{
  "num_hidden_layers": 15,
  "hidden_size": 576,
  "num_attention_heads": 9,
  "num_key_value_heads": 9,
  "head_dim": 64,
  "intermediate_size": 2304,
  "vocab_size": 8192,
  "hidden_act": "squared_relu",
  "norm": "rmsnorm",
  "norm_place": "pre",
  "norm_eps": 1e-05,
  "positions": "rope",
  "rope_theta": 10000.0,
  "rope_fraction": 0.5,
  "qk_norm": true,
  "attn_scale": 0.143,
  "bias": "none",
  "tie_word_embeddings": false,
  "parallel_block": false,
  "extras": ["local attention windows", "gated attention", "value embeddings", "a smear gate", "an embedding shortcut", "capped logits"],
  "init": "normal",
  "init_std_qkv": 0.0291,
  "init_std_o": 0.0,
  "init_std_up": 0.0291,
  "init_std_down": 0.0,
  "optimizer": "adamw",
  "learning_rate": 0.00119,
  "beta1": 0.95,
  "beta2": 0.99,
  "weight_decay": 0.19,
  "lr_head": 0.00568,
  "warmup_steps": 543,
  "schedule": "wsd",
  "decay_fraction": 0.588,
  "decay_shape": "linear",
  "final_lr_fraction": 0.0,
  "batch_tokens": 262144,
  "max_seq_len": 1024,
  "doc_mask": true,
  "train_tokens": 1316000000,
  "max_steps": 5021,
  "dataset": "wikipedia_en"
}
Each number is 200 + 40 x the weight over its row's rms, rounded and kept within 0 to 999. Layers, rows and columns count from 0. The size before them is the row's rms in percent of the matrix's.

# layer 12 attention key, 576x576, rms 0.051, rows 491-511, columns 288-383
103,234,231,183,162,223,205,259,153,197,221,144,237,176,243,240,159,178,194,189,205,224,176,118,201,218,237,272,217,208,191,185,197,218,222,245,176,183,274,160,120,205,193,155,169,207,235,232,237,249,220,282,276,308,207,149,192,175,208,181,171,238,197,249,194,165,203,201,232,217,169,181,166,161,273,234,244,211,152,180,246,168,224,144,193,105,273,150,228,228,236,147,144,232,250,212,265
100,210,210,181,246,214,257,214,223,164,222,156,195,101,137,166,219,202,208,117,184,212,243,129,190,209,259,221,202,132,204,174,161,203,197,146,197,195,168,304,167,192,235,163,224,218,167,240,174,261,215,234,216,202,191,209,216,195,147,177,218,194,166,228,234,195,106,300,226,184,228,193,231,179,217,205,185,214,245,204,216,271,116,168,168,145,240,202,193,165,260,205,211,261,232,155,219
098,210,232,211,190,170,292,204,188,212,235,184,118,222,160,254,251,220,172,163,123,150,219,136,172,236,271,212,223,226,173,297,187,271,196,146,151,192,196,219,199,149,270,205,199,174,110,188,241,164,213,206,153,236,260,144,273,217,176,272,224,325,184,154,222,215,230,188,197,223,197,231,194,197,150,166,178,197,197,185,170,202,170,168,124,304,171,252,201,144,191,210,215,286,230,206,293
095,191,312,235,221,133,224,223,207,187,264,281,267,145,175,212,259,166,265,232,184,181,154,189,154,168,126,250,195,235,172,240,269,202,263,233,219,268,177,207,218,181,182,257,236,179,184,256,225,255,200,238,197,140,189,148,162,245,188,183,258,249,201,155,159,146,229,256,171,215,209,188,219,191,321,185,211,226,183,161,243,182,236,69,158,167,264,244,192,233,258,271,166,203,153,111,257
104,203,158,202,232,231,120,206,108,203,160,133,157,219,236,148,180,189,201,132,142,207,195,166,137,162,269,175,300,85,144,145,194,190,258,155,156,214,247,191,185,166,140,166,250,222,156,202,218,126,147,276,184,250,229,171,236,181,235,201,191,197,243,234,203,256,166,181,143,196,167,207,283,217,316,194,159,258,286,200,211,235,231,152,202,181,161,176,220,266,222,218,191,235,240,217,181
095,219,197,165,175,238,225,221,216,180,180,175,219,237,224,239,212,225,214,233,279,206,212,240,156,215,214,180,266,250,230,241,190,201,167,168,242,258,179,187,196,158,181,241,171,251,154,187,222,216,141,194,193,205,167,210,213,303,257,225,189,216,168,154,190,255,244,231,178,141,256,136,192,230,153,145,154,214,143,253,191,225,145,202,196,208,150,192,149,176,260,164,257,197,156,234,153
100,202,245,207,138,176,216,136,220,177,323,236,172,279,193,275,190,216,237,279,230,221,185,236,300,164,246,163,164,208,231,187,242,198,153,184,146,261,237,208,216,237,180,224,254,180,163,227,163,155,196,230,175,170,197,144,151,157,259,222,242,159,202,175,125,157,209,191,210,247,194,226,218,151,180,136,224,155,170,217,224,194,213,165,135,196,214,194,195,209,90,173,192,176,160,219,103
096,218,225,172,188,138,269,175,171,164,196,172,277,233,214,260,274,187,153,199,173,219,254,221,167,131,249,169,240,152,141,255,249,216,171,182,162,112,189,239,200,213,243,165,197,119,205,196,199,260,183,216,194,193,195,207,217,204,194,214,267,183,194,226,243,193,138,218,257,86,216,144,168,173,146,222,245,220,163,191,170,193,235,256,173,152,245,194,222,283,175,238,128,201,249,204,239
099,187,201,245,122,225,192,220,206,211,171,145,170,132,203,167,102,227,120,226,171,246,282,219,196,285,230,185,133,155,209,160,147,197,227,234,201,177,226,159,150,190,193,273,161,251,251,234,230,170,183,127,226,279,235,272,205,197,148,163,170,193,228,196,204,180,185,215,251,123,128,209,184,241,169,205,164,190,179,179,235,166,235,243,152,104,173,164,216,194,161,157,216,214,168,174,253
099,172,197,136,193,136,199,178,175,162,199,184,258,253,249,239,228,224,209,219,182,293,235,192,257,191,130,150,152,255,287,184,191,207,223,173,245,146,194,148,121,217,224,199,201,180,246,232,221,238,247,212,188,162,193,172,225,259,180,158,184,137,236,166,179,184,203,216,178,199,231,247,193,154,167,220,140,167,142,245,200,191,169,185,224,250,191,235,174,142,209,204,272,222,157,195,168
097,179,169,227,225,163,175,185,159,207,159,173,198,225,208,272,233,157,151,183,176,157,252,241,233,221,229,230,221,202,241,216,199,199,205,138,181,280,134,232,147,295,190,211,212,185,198,175,197,177,217,188,213,259,194,161,202,201,154,242,214,257,166,145,223,294,194,216,212,162,199,181,219,245,141,223,246,206,164,216,252,243,132,196,239,184,190,266,219,222,167,221,205,143,164,162,243
094,205,217,292,199,182,213,258,200,258,129,178,212,185,268,165,198,77,203,219,258,176,173,196,152,168,187,156,209,209,153,125,182,225,161,282,215,110,212,190,189,186,144,152,231,171,218,303,273,260,131,145,218,196,140,161,189,149,241,137,184,204,240,303,168,184,209,180,222,245,211,198,155,108,113,272,171,282,205,184,180,193,192,195,241,150,250,199,218,221,238,192,260,192,242,176,245
103,214,151,198,146,189,231,205,120,229,229,230,192,176,179,178,193,159,173,215,181,223,181,217,188,191,220,279,231,237,187,248,226,207,206,149,187,198,246,252,255,196,169,198,236,160,182,194,175,184,188,142,170,189,175,275,251,175,148,184,183,227,183,199,197,228,225,212,155,224,204,215,211,189,235,227,238,201,137,184,228,236,207,174,224,204,145,227,247,208,229,210,149,124,258,210,276
102,230,158,227,271,167,233,165,192,259,216,229,218,241,169,266,251,183,238,135,200,188,170,290,131,226,190,227,215,173,122,209,218,232,196,233,135,257,226,223,214,234,234,128,183,166,189,204,281,126,107,151,186,209,237,209,136,215,222,211,168,213,209,238,230,172,223,178,210,192,271,186,175,152,197,208,216,350,156,145,133,250,263,147,263,196,217,170,230,198,160,187,231,193,232,210,230
104,183,194,200,127,177,288,241,183,203,105,147,219,151,196,234,245,170,256,205,211,207,205,184,133,149,198,289,301,206,208,235,233,208,182,120,108,210,253,214,110,189,173,188,187,190,198,235,190,254,224,274,247,223,236,174,205,98,180,200,249,142,208,175,201,186,191,209,212,219,165,134,253,198,180,253,140,114,167,195,233,224,122,225,206,156,183,211,220,140,157,199,193,156,199,199,155
100,152,260,234,168,276,212,223,239,213,202,266,258,129,158,230,167,187,225,248,153,178,167,190,153,242,245,175,164,225,175,198,270,191,198,231,218,199,202,178,181,291,280,251,201,154,192,192,169,144,220,245,259,121,232,198,182,220,214,164,150,234,94,157,197,258,212,146,260,265,211,181,176,202,206,156,210,174,161,196,167,224,212,194,141,239,280,221,211,246,173,159,283,194,129,203,201
098,213,199,169,174,202,207,195,188,207,109,166,149,252,274,181,216,204,148,156,218,236,263,234,196,194,217,216,194,167,181,206,200,213,196,258,141,273,214,241,223,216,247,222,198,246,218,195,213,207,242,154,204,168,232,252,154,157,166,177,192,345,228,204,206,174,177,247,174,162,230,167,121,137,154,212,199,217,229,188,186,176,212,230,228,136,220,229,215,227,158,194,226,208,231,227,222
096,229,135,231,223,212,228,173,225,243,234,256,164,226,156,179,168,306,194,202,266,238,226,185,170,137,278,175,202,193,192,238,208,183,260,175,147,257,207,251,233,210,184,164,158,179,161,189,192,145,213,262,222,200,194,191,145,207,138,229,196,217,195,169,201,158,189,212,179,170,220,154,236,161,137,178,182,214,223,212,109,266,209,255,292,179,154,221,228,191,195,145,192,195,126,138,139
099,230,247,244,258,219,218,231,208,175,182,204,115,236,246,188,189,173,271,205,251,174,206,240,196,117,168,248,203,168,134,181,210,191,206,187,200,159,175,122,250,155,231,299,258,170,230,277,181,211,222,161,211,227,174,186,188,231,199,146,216,200,276,224,252,247,265,214,208,200,207,159,195,169,190,227,158,240,171,220,149,184,165,191,297,217,143,229,143,247,227,211,224,220,210,232,151
103,196,197,210,208,202,221,142,174,132,226,236,152,194,209,225,146,152,273,165,161,185,139,209,149,188,191,202,207,222,218,248,209,210,283,178,229,257,194,229,188,211,251,112,187,213,155,181,329,194,216,219,175,150,166,252,158,303,185,191,140,225,225,182,235,189,95,203,203,224,162,182,162,168,197,184,182,221,165,151,207,114,184,213,274,282,116,230,191,193,215,197,243,187,188,241,188
106,186,276,226,145,205,307,167,233,177,232,211,230,168,249,243,123,218,213,195,179,177,176,233,240,203,127,177,186,235,142,240,272,172,175,160,206,223,190,194,223,263,237,139,191,207,209,148,220,140,185,141,269,111,224,211,198,201,231,206,134,184,123,163,264,256,218,153,147,274,219,180,183,169,196,230,243,158,222,208,190,146,188,221,244,180,215,150,160,172,180,174,243,238,210,174,121
# layer 12 attention query, 576x576, rms 0.0511, rows 492-511, columns 288-383
105,177,177,275,171,288,222,222,124,207,244,233,109,241,203,172,183,195,223,169,177,228,249,269,198,197,188,233,196,225,204,190,227,183,204,216,192,160,178,187,250,150,146,193,227,217,133,235,211,176,268,243,183,235,227,177,188,184,116,201,181,178,169,148,117,255,173,257,192,194,225,209,227,171,229,236,289,168,179,210,216,228,203,240,199,139,210,225,181,158,176,180,156,212,160,130,215
102,151,159,200,182,202,167,204,214,193,278,115,141,132,140,210,187,153,218,151,167,175,274,172,226,211,165,213,242,214,204,275,168,184,210,171,266,233,142,218,214,228,248,215,210,225,195,224,223,157,226,222,175,275,226,194,234,179,142,253,228,232,186,136,202,161,195,132,266,279,174,194,117,233,193,211,201,231,150,175,185,134,206,173,242,234,198,226,300,156,223,155,231,190,151,235,223
099,162,159,220,265,199,201,173,133,167,217,280,266,197,198,204,163,157,153,150,209,237,220,233,222,213,231,249,221,233,241,185,218,215,167,283,225,204,194,139,213,220,217,187,84,148,233,199,152,182,221,245,184,179,232,239,231,178,149,271,270,197,203,207,190,213,226,243,152,222,259,100,148,226,218,162,172,194,223,160,190,210,158,143,192,212,191,282,248,203,122,220,222,210,204,138,171
098,224,227,190,159,213,196,167,179,231,228,254,179,243,175,114,138,221,131,199,219,226,110,153,199,171,119,180,200,176,174,240,196,177,256,127,166,139,160,229,187,200,202,299,220,231,196,190,197,153,167,180,185,222,171,136,250,202,163,218,167,177,124,173,185,262,208,211,216,264,169,223,212,96,317,183,292,189,222,223,139,239,255,226,213,207,263,178,204,141,323,142,199,243,174,213,198
101,190,207,167,205,159,184,164,194,201,180,129,188,157,225,271,202,169,194,318,232,247,170,237,222,121,168,236,283,281,241,122,230,221,162,247,306,244,282,286,198,214,136,176,164,168,187,213,275,236,181,126,209,260,181,241,197,239,270,160,211,155,227,245,205,201,300,196,199,197,221,249,185,223,196,186,215,189,288,248,124,190,258,158,188,190,120,218,91,280,161,195,228,208,180,181,205
099,163,205,198,163,176,214,199,239,206,184,149,195,149,162,239,181,180,180,232,233,189,205,166,211,111,253,177,172,170,212,180,152,198,246,211,218,195,137,203,203,197,232,194,234,248,205,190,171,177,136,203,188,212,246,227,269,230,172,159,171,206,298,176,239,177,201,170,264,166,248,212,72,145,190,195,259,167,172,226,208,173,132,180,306,164,207,217,227,224,158,179,199,160,227,225,120
096,206,157,187,216,223,219,180,250,265,178,235,207,178,134,222,204,208,132,201,184,239,235,296,197,168,225,227,302,99,159,241,255,193,203,197,225,119,220,98,137,227,185,180,141,177,133,191,150,203,241,180,174,190,96,62,193,191,177,175,216,218,245,236,230,161,182,197,216,204,190,211,250,250,221,169,234,214,144,138,188,214,182,230,161,192,279,191,210,207,191,257,117,222,280,179,144
098,151,213,236,245,199,282,232,283,222,196,243,241,221,264,221,214,211,219,179,208,209,211,248,156,117,149,197,208,191,205,181,169,213,197,220,197,224,204,204,284,184,154,120,189,146,203,207,267,228,194,238,148,172,119,241,152,150,245,179,238,204,201,256,168,188,179,207,206,174,186,273,260,246,196,192,178,285,209,284,178,156,170,126,218,205,178,210,147,154,240,206,150,197,243,269,184
098,183,176,171,188,106,196,164,260,150,157,179,191,229,251,139,172,238,170,137,235,223,202,171,179,221,158,149,247,200,160,247,215,187,199,226,241,203,170,195,181,161,217,247,276,181,204,233,234,224,184,80,285,156,218,238,162,211,181,217,178,205,162,150,189,194,218,166,212,227,192,169,164,137,247,235,187,236,189,182,241,181,147,241,219,199,207,211,283,245,192,131,278,201,182,249,200
101,167,209,238,237,166,176,211,146,249,200,138,130,205,166,195,149,139,227,317,202,289,202,202,210,208,219,205,146,141,201,238,159,174,203,126,238,251,224,269,197,166,208,183,206,87,169,223,181,84,186,213,214,242,195,222,155,201,180,209,218,207,234,156,277,192,141,203,188,201,206,227,219,214,196,207,222,173,197,197,263,174,123,185,176,211,226,258,243,206,234,170,183,165,106,286,177
088,309,182,167,169,200,213,255,204,260,194,168,188,159,229,194,165,203,247,217,179,186,208,207,228,250,191,191,174,221,129,161,175,208,175,210,199,228,194,191,181,121,182,229,238,243,190,232,208,216,190,227,218,176,209,303,158,176,276,153,220,157,254,187,143,171,208,166,258,180,136,260,269,246,232,256,234,153,225,193,258,184,208,239,283,119,164,230,212,149,251,124,208,155,228,242,136
099,143,204,171,174,131,226,156,184,240,249,286,134,191,170,300,181,212,115,215,177,236,157,188,245,228,256,235,195,245,338,229,177,186,170,197,246,189,204,188,137,218,174,130,199,120,201,241,217,175,256,170,248,234,192,219,227,176,175,181,244,190,213,169,186,197,178,254,190,274,220,196,233,175,264,189,234,232,232,172,202,204,190,179,143,294,103,128,183,246,161,141,251,181,277,191,242
101,202,209,236,220,187,243,223,188,291,198,168,247,171,82,253,252,298,209,207,240,232,168,201,189,208,192,231,109,208,179,216,213,221,155,233,142,175,167,99,179,255,174,190,227,183,192,231,197,231,212,220,271,220,170,185,194,259,171,227,245,272,192,229,249,237,251,208,142,202,178,133,246,205,152,169,201,226,147,190,196,214,235,227,206,160,173,135,201,203,184,209,220,177,169,228,159
103,240,204,191,138,296,229,200,224,152,224,185,181,274,245,152,245,227,156,146,257,162,169,144,204,262,175,189,149,184,221,267,217,224,142,165,275,249,220,148,255,286,246,141,151,247,190,152,214,205,251,174,268,190,199,233,221,125,179,191,279,209,153,147,210,165,148,199,186,256,208,148,170,279,291,157,191,238,129,195,222,256,189,211,219,175,180,251,185,217,199,153,130,193,183,140,192
099,238,228,118,184,180,262,208,152,188,142,194,262,153,156,218,223,218,235,299,215,184,215,186,269,180,303,204,122,220,153,201,202,224,146,228,222,230,295,203,211,172,219,217,295,232,206,239,179,210,200,221,199,218,193,246,231,230,175,239,157,181,230,217,145,201,139,207,224,233,262,174,169,169,168,261,190,158,208,278,182,192,155,130,225,198,227,208,200,179,205,162,251,105,133,234,210
102,214,240,215,293,164,283,219,219,181,217,220,148,214,180,173,196,150,249,180,195,192,222,202,177,227,163,251,256,175,220,247,173,208,189,184,203,228,187,211,268,161,137,139,162,198,134,198,146,169,277,178,184,124,157,194,180,246,167,237,257,223,262,200,195,154,175,154,163,202,174,121,192,167,154,175,138,257,233,115,193,150,203,189,160,149,159,222,266,213,165,207,208,171,269,147,197
096,222,252,274,194,142,102,130,100,136,178,244,175,178,198,198,145,224,247,182,231,228,124,239,170,142,172,290,126,217,202,170,153,190,205,182,246,278,260,237,294,184,219,153,174,212,204,178,155,122,217,279,221,238,214,194,278,253,205,196,189,199,134,171,221,257,222,208,223,169,177,212,127,86,223,196,221,231,211,266,222,236,180,123,182,173,201,210,187,178,195,216,192,200,206,229,176
099,271,201,163,261,151,147,186,267,231,207,196,214,155,219,194,142,201,149,173,216,263,273,278,250,177,110,272,130,270,200,179,256,231,209,287,164,177,161,188,196,249,202,204,236,234,232,204,287,193,152,136,175,202,146,213,153,208,276,161,170,187,266,195,191,170,222,186,145,151,253,199,226,149,195,234,188,113,177,144,238,160,199,153,212,210,191,280,138,246,206,150,218,170,206,143,120
101,212,181,187,265,229,228,212,257,154,179,194,204,156,148,199,253,193,180,236,135,159,222,167,157,223,181,246,147,237,212,253,249,198,200,214,174,222,223,288,216,192,220,275,225,180,193,167,201,194,194,165,174,231,299,213,212,165,221,221,155,197,182,178,187,156,237,231,267,189,168,183,217,161,213,231,199,157,208,155,170,167,196,117,259,307,105,246,232,98,186,218,259,143,209,170,246
103,228,214,173,120,214,236,185,189,128,203,199,201,166,199,221,296,163,124,247,183,189,138,154,262,281,179,158,143,262,179,187,205,197,168,263,227,225,235,165,215,244,207,197,227,255,201,198,188,274,202,196,195,185,193,204,183,208,145,200,269,101,278,212,249,212,201,157,200,176,219,217,129,154,130,257,189,149,231,206,256,210,134,224,253,172,157,152,150,225,158,130,211,187,252,141,174
# layer 12 attention value, 576x576, rms 0.0451, rows 448-463, columns 288-383
091,155,189,205,184,249,271,195,189,235,155,209,236,284,221,114,257,245,152,192,182,176,178,136,197,207,217,259,225,277,174,183,207,219,200,190,233,214,175,216,175,206,182,210,222,168,200,206,203,219,205,231,200,183,186,175,138,147,207,231,162,269,182,193,105,169,170,201,187,281,222,209,278,239,192,188,175,167,173,200,226,208,170,188,239,161,165,257,274,195,110,209,230,209,188,226,226
098,175,169,148,184,217,253,198,184,257,186,123,235,155,221,230,140,250,190,262,178,194,151,169,189,234,206,140,189,190,182,204,224,230,185,152,196,218,193,116,159,142,198,131,159,189,198,192,120,223,182,248,264,201,181,175,182,192,219,218,210,214,248,181,190,220,252,238,234,217,134,236,203,206,153,169,263,247,184,235,216,150,222,181,209,215,171,256,257,120,235,242,216,109,237,243,237
103,214,163,177,216,162,211,190,211,196,190,176,214,190,154,180,239,223,218,131,192,243,130,218,217,108,215,141,215,245,197,200,81,155,173,216,235,207,207,185,222,84,191,191,222,257,184,214,218,90,227,210,206,132,223,136,177,150,209,195,197,155,188,143,212,239,253,170,250,196,189,258,98,187,150,204,215,159,160,267,249,198,239,194,261,215,257,200,143,243,208,234,172,143,170,234,246
103,282,249,176,162,175,155,182,240,219,205,231,153,179,189,149,222,121,189,149,201,172,196,163,151,250,220,176,129,172,162,193,227,200,232,172,182,178,170,232,186,223,167,220,232,157,201,201,257,186,162,237,263,236,267,221,126,181,183,209,209,174,223,241,245,178,164,199,267,140,194,280,186,191,202,136,238,135,102,155,232,223,237,164,157,209,197,157,251,185,208,210,194,155,177,171,127
097,209,171,148,295,198,228,168,196,230,189,212,161,250,145,236,234,108,185,160,220,137,247,251,171,136,329,197,238,241,186,218,206,148,175,200,231,198,157,170,159,210,236,233,158,156,151,232,203,228,223,213,303,221,150,272,130,123,256,178,297,229,158,213,205,143,250,213,197,223,196,243,122,81,188,259,234,234,163,259,222,201,135,271,197,225,226,225,142,171,232,228,181,171,232,130,188
109,144,203,230,139,163,156,204,173,213,167,147,222,194,103,214,139,204,151,186,233,141,230,179,158,150,164,197,205,261,221,204,190,236,192,198,216,216,103,186,171,213,175,150,142,186,194,249,265,245,144,208,149,161,207,228,193,224,217,196,170,186,211,155,191,201,286,267,206,260,155,140,163,173,212,209,207,317,179,229,193,194,254,170,260,186,213,190,143,218,155,200,244,159,240,196,221
104,190,185,210,250,174,116,168,194,280,101,141,148,240,216,261,171,194,178,170,149,200,235,207,171,159,205,208,269,210,246,246,179,108,215,284,246,243,174,217,194,155,218,255,263,188,132,189,181,183,179,249,164,134,149,196,198,212,197,163,186,224,194,168,180,204,182,223,214,129,177,216,186,157,237,262,152,211,213,343,214,200,265,250,183,243,168,262,286,155,180,199,238,208,210,175,194
116,141,261,158,79,163,125,228,206,189,168,228,265,165,232,207,268,290,236,151,224,251,108,146,194,203,212,204,227,111,234,218,184,335,231,230,201,215,231,231,208,199,175,180,227,154,172,236,215,222,218,217,279,179,192,244,220,205,220,185,233,222,124,222,165,205,213,214,155,195,190,228,182,180,140,212,251,219,287,219,213,186,213,241,248,192,243,120,176,231,248,150,192,140,195,221,211
095,221,206,186,286,139,213,205,207,226,221,220,205,203,171,245,168,266,204,156,206,260,245,233,190,159,227,170,218,147,154,247,231,183,192,253,212,175,149,186,147,215,186,172,208,192,196,238,223,227,141,201,162,206,207,208,177,243,192,224,269,214,188,191,326,209,253,217,270,215,137,239,211,218,226,221,193,198,202,206,108,220,180,195,226,217,169,169,216,178,161,144,170,208,233,225,211
093,250,219,184,184,178,177,197,172,189,142,223,222,149,192,193,231,202,213,198,221,197,175,190,245,239,141,218,206,158,234,143,234,191,251,213,258,243,217,169,209,295,207,251,136,267,158,210,227,186,139,230,177,218,311,239,172,247,199,123,260,264,148,164,236,179,253,192,206,215,210,204,253,154,194,193,220,199,220,198,175,171,238,155,91,253,195,171,220,160,121,234,178,206,239,170,213
103,92,229,231,266,198,284,156,181,136,174,184,168,265,226,224,263,172,146,172,177,167,287,247,174,214,213,248,199,274,228,242,150,154,207,192,227,180,180,157,266,224,212,104,278,185,185,194,245,155,181,212,141,216,206,232,171,189,200,187,174,229,253,238,130,260,194,222,164,243,233,167,245,181,215,225,241,303,153,172,200,210,233,226,148,225,204,201,202,212,159,174,198,197,137,177,237
092,220,206,221,278,250,193,177,213,187,215,237,205,236,261,195,182,186,224,234,189,227,211,172,147,220,170,166,191,232,184,170,235,233,208,192,236,167,213,253,169,221,166,252,235,240,80,208,233,186,207,181,294,276,211,248,195,180,215,168,191,109,227,70,162,156,228,208,162,141,204,297,242,255,210,202,189,174,197,173,203,141,158,200,159,202,181,206,206,186,234,184,147,192,238,119,232
099,202,135,201,197,149,242,257,195,183,189,160,241,195,123,196,170,189,263,208,222,159,236,231,167,130,164,138,209,246,269,188,193,170,245,134,266,222,153,223,160,236,169,195,225,160,215,233,203,208,194,220,183,257,280,261,162,228,243,248,288,223,210,167,216,208,195,180,137,205,188,147,204,179,121,179,142,194,165,173,202,152,147,150,152,181,218,160,259,172,207,224,191,208,247,198,211
103,243,259,190,223,119,231,224,151,212,204,256,221,235,177,184,196,123,246,239,202,194,206,248,169,187,180,120,279,276,114,240,162,216,142,208,226,205,167,214,186,216,162,176,262,243,191,212,177,237,184,208,187,185,134,173,204,169,253,216,185,180,147,224,259,167,257,145,218,121,197,187,177,184,177,172,124,207,171,285,181,166,249,224,220,225,133,205,243,165,250,138,135,294,131,142,267
084,228,236,194,260,185,241,227,176,214,179,197,216,148,267,200,202,211,259,184,126,166,171,175,165,173,83,234,172,168,210,151,223,241,210,225,262,200,232,220,306,238,200,201,245,167,201,205,172,178,248,243,196,184,194,236,155,168,151,200,228,250,182,127,231,226,223,129,131,243,229,189,225,231,222,165,176,174,182,219,194,189,164,208,122,150,213,257,296,188,261,237,285,179,257,174,246
092,194,195,206,213,214,212,225,168,242,237,194,202,162,101,134,209,188,205,151,252,187,240,214,153,227,200,151,232,263,172,165,210,211,196,84,218,210,190,167,222,168,187,228,158,194,223,204,192,140,240,213,157,126,276,176,148,159,165,195,171,194,201,189,205,120,168,244,108,167,174,116,231,222,226,240,228,177,248,149,281,215,268,230,264,106,166,217,178,169,208,281,186,228,146,240,193
# layer 12 attention output (transposed), 576x576, rms 0.0462, rows 448-463, columns 288-383
095,233,198,240,146,189,217,146,137,241,253,182,218,206,149,173,185,214,154,156,168,216,208,159,206,228,202,208,209,125,184,231,186,157,201,220,178,189,172,210,208,232,289,193,235,219,193,159,186,194,218,192,191,243,179,243,242,278,194,235,136,160,233,218,231,202,71,193,173,235,200,130,224,215,209,266,144,259,223,229,267,204,159,185,286,203,225,162,123,207,202,245,138,203,242,223,209
097,189,200,185,169,201,66,294,179,216,262,230,170,235,211,205,157,189,194,250,159,191,201,240,173,206,286,204,343,207,157,239,270,190,220,191,248,141,147,230,202,206,255,229,200,204,171,204,209,166,192,147,170,148,187,234,202,198,182,185,188,139,140,210,249,193,198,188,224,273,253,214,191,243,229,313,232,182,156,176,184,275,238,180,141,216,175,171,238,170,191,221,133,141,212,238,197
100,218,246,151,178,140,176,200,241,202,283,211,212,186,199,190,186,215,172,225,236,194,213,185,134,193,214,170,222,179,298,148,164,188,253,119,117,213,149,168,163,188,307,179,131,180,234,169,209,153,145,188,247,135,247,171,103,239,180,233,210,125,197,231,205,155,253,128,160,268,247,197,285,211,204,200,216,191,260,222,278,196,248,235,174,195,250,167,198,206,167,216,166,236,192,210,185
102,114,102,198,236,254,303,204,229,252,239,170,244,183,259,220,252,238,226,213,148,264,169,187,203,123,198,208,222,141,204,194,206,246,126,240,170,188,189,243,196,209,236,198,197,186,155,222,152,160,288,165,219,217,188,198,216,219,176,125,284,193,227,245,221,249,206,234,171,208,217,202,272,287,201,168,205,193,231,235,177,107,212,196,174,153,226,227,235,172,183,186,227,203,169,185,278
103,249,189,140,264,191,159,234,233,225,158,209,172,245,198,136,192,232,274,150,156,248,186,169,216,152,195,159,152,184,153,206,237,0,214,198,155,205,214,267,214,179,140,198,175,221,168,116,269,166,161,235,239,223,293,195,225,274,216,153,166,168,118,268,188,268,173,164,204,156,186,176,199,306,142,124,207,230,251,154,215,200,168,187,223,201,266,161,197,207,195,241,254,226,182,249,218
092,228,173,274,194,148,180,151,166,202,206,249,162,214,273,69,188,194,150,308,176,188,165,246,271,132,181,161,194,199,174,233,162,285,268,163,202,203,267,239,181,224,182,101,203,217,179,208,199,267,219,182,228,211,254,206,206,223,208,201,135,180,160,229,162,196,100,210,236,136,273,170,237,193,203,164,205,184,115,195,159,153,206,196,254,244,167,167,253,182,247,167,140,223,219,207,187
093,125,280,211,296,206,168,190,197,165,179,238,211,216,169,224,179,192,151,147,182,163,137,192,221,240,251,207,191,177,194,180,153,139,155,139,179,191,200,180,233,201,236,195,209,206,101,225,223,204,286,193,165,265,246,120,198,201,165,115,113,186,221,209,160,187,158,161,181,197,175,200,150,195,153,250,129,123,208,182,189,232,151,139,197,254,174,238,107,247,229,213,269,236,191,283,199
105,221,136,233,164,182,218,193,288,227,184,188,189,188,196,180,196,210,164,223,283,285,181,258,171,241,156,242,151,266,218,170,203,342,171,243,244,226,213,153,223,199,175,136,174,160,233,238,202,179,190,197,217,143,200,266,253,180,170,244,177,233,187,204,176,220,194,194,158,237,265,213,228,153,251,69,227,237,170,202,233,199,213,122,205,179,216,191,191,184,191,253,208,225,239,135,197
103,200,215,231,202,196,224,241,200,286,217,210,245,157,213,159,197,204,230,157,238,162,275,148,212,208,213,185,198,199,165,208,162,80,249,211,216,162,188,207,205,171,268,160,239,182,182,221,236,251,148,247,235,210,213,251,238,172,193,259,155,235,190,200,220,161,149,218,202,215,261,199,253,206,183,283,245,177,155,166,163,166,204,219,222,240,126,159,181,187,194,204,190,276,149,151,129
101,214,208,219,179,141,92,212,208,289,209,178,234,162,164,195,197,163,145,239,191,223,127,237,182,279,196,192,140,243,186,152,231,308,243,207,165,191,215,205,154,173,191,140,217,222,253,202,82,212,197,219,233,187,215,251,221,216,279,185,191,167,123,228,241,152,218,233,209,253,113,174,195,190,163,110,187,219,267,197,153,149,135,150,214,213,197,222,122,155,165,160,171,210,185,120,163
099,176,252,182,185,262,154,235,139,218,240,238,186,192,180,207,164,207,279,213,212,191,290,268,170,155,197,145,211,212,184,188,160,166,248,125,161,229,189,211,176,161,175,204,188,228,220,232,251,257,200,154,164,243,108,189,183,185,186,195,226,136,182,218,158,231,212,186,177,214,274,205,210,212,145,202,202,157,208,206,165,250,217,290,217,243,182,211,190,239,204,113,149,180,241,205,134
086,216,174,216,201,215,263,187,159,188,177,236,196,143,215,268,238,254,216,187,212,292,209,260,144,192,184,223,159,168,227,225,95,334,180,227,252,183,239,177,231,233,249,187,169,195,249,219,148,210,265,175,231,239,155,218,211,138,206,151,202,245,194,160,241,208,207,218,166,210,188,170,128,188,249,194,168,240,226,199,199,190,228,160,195,202,220,188,197,214,208,220,255,234,149,143,284
103,243,175,148,196,201,255,71,235,183,192,205,220,172,191,181,194,146,273,171,207,220,248,238,161,205,270,144,208,179,143,191,279,295,238,240,161,201,190,208,164,232,204,210,210,201,162,186,262,188,198,176,152,172,236,143,216,242,156,205,273,213,233,194,182,234,229,198,167,153,172,205,174,128,229,281,199,191,201,203,235,189,189,160,124,222,146,171,234,78,209,288,162,200,167,215,232
098,226,207,172,198,201,167,198,201,129,180,221,226,246,263,248,216,217,235,239,175,185,156,221,250,182,144,233,324,163,143,213,230,190,135,217,141,224,204,156,125,203,188,158,206,209,218,253,170,258,226,224,258,212,302,266,192,179,233,171,261,207,180,204,229,179,171,171,227,265,201,99,166,161,278,157,218,206,189,182,256,182,160,194,156,130,243,226,161,216,262,207,169,262,213,174,215
109,240,125,281,173,173,160,180,236,136,165,193,171,204,200,228,172,185,202,257,175,203,225,254,210,216,279,165,210,121,252,174,210,415,214,215,258,211,213,186,195,216,215,193,332,218,191,190,216,235,183,266,244,177,188,280,259,155,154,223,217,171,216,174,109,183,178,249,220,267,141,260,187,251,181,163,237,224,258,230,189,177,202,179,301,213,214,206,226,185,127,211,199,224,125,204,208
098,183,171,229,158,197,248,233,200,254,176,215,167,237,306,191,236,179,198,154,274,163,156,164,149,218,212,222,147,202,272,227,210,135,155,174,206,205,186,212,214,147,174,207,165,167,172,233,152,190,224,171,141,222,163,269,149,274,151,220,222,119,79,182,262,221,124,201,249,220,122,204,179,237,247,231,247,300,177,147,198,199,217,197,181,182,209,125,205,190,237,200,243,153,131,193,203